Part of a small language model's weights.
Size: 13 layers, width 384, 6 heads of 64, vocabulary 4096.
Training: 626M tokens, 9557 steps.
Each number is 500 + 40 x the weight over its row's rms, rounded and kept within 0 to 999. Layers, rows and columns count from 0. Numbers have three digits each. The size before them is the row's rms in percent of the matrix's.

# layer 9 MLP up, 1152x384, rms 0.0445, rows 610-624, columns 192-287
100:468562503492449489500512424525519482539462583499508493433449507527516455535552536492543503450558472472466506469495505547484486499430489530537530490513440480461463538511505449541439501448461549459438497526527520436481476490512519486498504485522457555491396422574517570484570461495490579469
106:467481482553473501482550561473509460509560487476508479532431468455526435464495493475498535444508499531490482443555513602426550565497481539529480456541468490546504417554517518565482566539512508455454537513512444483480588518429528419494488507484495463517503497485488530539423525512504523445
096:473384481531440461485517524498503519443563473473453500527518496461459509505491490513540465434448470473452493488580502477526556590388472447495481481521515487489499488450463492516482573439490548478520484500503491548475556486469444513501451490532511465519484535415464525515483454485459566553
096:503559522485505513570521476538456502532529532399462351471525535553454501546599494462514552512443493546539585467533554517510529430495443484630544617561505466403448489442564443526430520516471559420510497543458527487439534516493495513451528502478507529540481519499571493445481558502371480487
106:422535538536539448525485537440436505577518470413467512512481530499499507505566468545506467429484556463455529486586489522464586513486495476571487491519566439474537494554418452433467487519479536499470472512482488559540425548438493542429433464464561511506479493546420461408493495536483490490
106:465502544521475517522513508536508526528449470524596461464422492471449534434510437479511517545534488562498440493540522492478508498414533558511526492555471449488518498457463484541509507461408488492457478592510542450452478481465450476557569459534490515471463447571537536593477452538403557481
094:490467482517509494527477557470503561454550491509487465489458529558484418436470452456502456479528490530565431559522517537503475546493560549487569492529500472415515517371536497567502492535516504430465445490480488486429506514473444520484519585512529514477509525513523434561535438457529481519
096:455549555524492461505471543447548476545483559506513482434417536489509552453421500464548493508380486492580471531574540485492613593489443403488551476517495486452495533571514540470434458559509474508484542457522530470483516468499483550551481453486496516502511534486457507478481490543494513445
097:524499524551461539514514475438500510459443459513526493504448499425448536500534508519513503511541519562560408567518448459535526555501456487602465502450439496532435431545607469556554487515519549470475407528473503495419477561501455445488478587454464553544483579534506455552593467494543529540
097:464478474544446493475505524504500485531409517490549518556557566471494498485546529494474520486537466542544467521557558527440531477539471551442495482551421507533411544396559457506511554514462544450560521557515448517529405494484481514467531498499488458521488458515519489523438460499533557492
093:454472488510503535486467546485448440543465543482492514513492499576454505535492441510549528423510525518463514517516519538433529518501545516490537538490505461531500550417486519505531495549494475582526497509456521477528394456511488488445550482505469427509528517492506459465561490491478447453
107:425504472511479537429537483510546481512473446482509495429519529564494477551519464485512516524566476544510528468566458547457488473491508496441465555555522437534532460502438450520474472470531548515456456464477550492470447502447549524508457543459523540478479501568525530492488507526454508455
099:498519541602491576516499562522517516522501558531511447601475453451437464517553471507482500484482351539524533494539539516510518468493457550501444461508478474517492490493496565473486535461453563510509432500511482554519476495552488479459464478550429455566454488484513510548440506488509501427
114:553559521517490518500492497496475447591466483481462488535488493506479554507574494544522525427539429493463535448556508532496520494480524475481496467515356430475512531470484496480493451418531546473470435547450546501455544457474520515513485522502451506513480492506485435520440472557459473425
106:427518537493453538422550455564497470485559494547486477477474500594481506457437457470566543466505440488528492457528527591493492519488469471449459512527569501527500485518542468488534572538557512442462505569493533501563436522410553452511529484501495468510497419431565509529509458500454548536
# layer 9 MLP down (transposed), 1152x384, rms 0.0386, rows 610-623, columns 192-287
100:566500481502492557527587529514503590561483548470487482424457485486507474514455554550432509454451582538533483493475439487479423481446445526495468519518554557404510499476412479529506540534498492472496573517560527519497554540442509480528440488574476494496467505465477491542540537528501547504
105:469493525525465475494443477520505482406488539433503469442430501453492497510493511511518506453522492550458517625508471488456513573475535524458537498497549429457517469436484521493498530548572477532528517452531520484560531460459492540579484461482510454555452501478460565561496504569501452536
100:515502456541467487461584493504475506504574498485457516560500542531508540500415502500530503554542521569454435511512484411519531542536496496381458506566462593497561472509479466443526457433476517489498538497489453502508495509457440481475458526427482515572510450549475504576548494480551482491
093:483446447441509491482591454436535506521452542556515575485562529439451514398500499516547464496531472465436516492552464567518519543518540479475442544463464519509512553512496500531471501522492490494511512538531455509525499455525496532532495477484447397453510517579483487513591480531507521439
106:502439469453508449521576429492539522514497527415491538467537530561513507488496496459450482485531472426459482458508511499536484560490507531538463454584470443522578489547561474453564431512497445501495499468533502558442547537463498484527412411581464518486487505495596504483512549549531444559
107:549450539468559539609490516433484469505481523521463480494437482524533487465461458527565565533490456414492512508520435427511534513502540546584477558492494436555508589548497548533511475468489496548427554489431520504534537443525499490501492496474489490559503523464498484410462444526461573500
090:502513511546482511470435484552498533528476546544506475500528471474491496537447605471514550497596516504506496492550565499550547488451565499460483449467500530510510493553495503577554501488403505475496496505538524480521473532516501464496464511482420555478495472522461468471544520459516568506
094:441427509452490486496509488514513498508471450385463538525493550511508460470485485433613484528518536503428464440489517511467544477486524540548435412521513495483537487524513452498522471470501494441563570455589526519540492405512442543472489533550457535509465480517479549495519518483586476483
101:494469539553571460510509472545528505543467487436464548458516458568493508565447498543546498491472461560483576534495512545451468459512525566489570518476476534474499571546521452514467446532510479421461569551491474495501545488453561506483511464502499460470473557534548452477477545489502533446
091:559399516499504541523511536506527541448520537472512501483509543476506491561448511516470482482525537496475475544479486537520449484509423541500514584511485561468504495548482587428549549491484544491487499525425449481526508471517412476462500553497466453525524410537499502476509507484521500497
096:453542583475497558528487481521460492546547517477500461560590433467490542443433565487501495450565437477519473518468485483512495501560510478432572494475490572564453481505553476456471542475422512417587490555518528542503480526480485548499501572431454571525537541468527413535465488473515532528
106:581494417460440487426483447508492460496519503562491493513548500459526486573481491480498498571532561477483526509462533512476509506449470452528507541497478528483537478567565464501490433430490558518499514434562497569523530490473505496444456460450479476489568540465570563478457621450539465501
101:476514554516474561516452540535499558541517548455468553575420510525473547559462470434499534492474583494478481535498445506493559462533517630495498513518429541511502485523605534406522521504451572447522465558579455496514506473516484483503547483477497427509478505517492510499542429510501506450
106:510508467519553529465417493502537473519500498525522534537405490534501458548494531531495581537523493495523490460510517542544563480531570544425513459451453639475422543488567522439469429471562460475456514549525520533530569525490517555557479549476481520417497495472532499498479513539487509516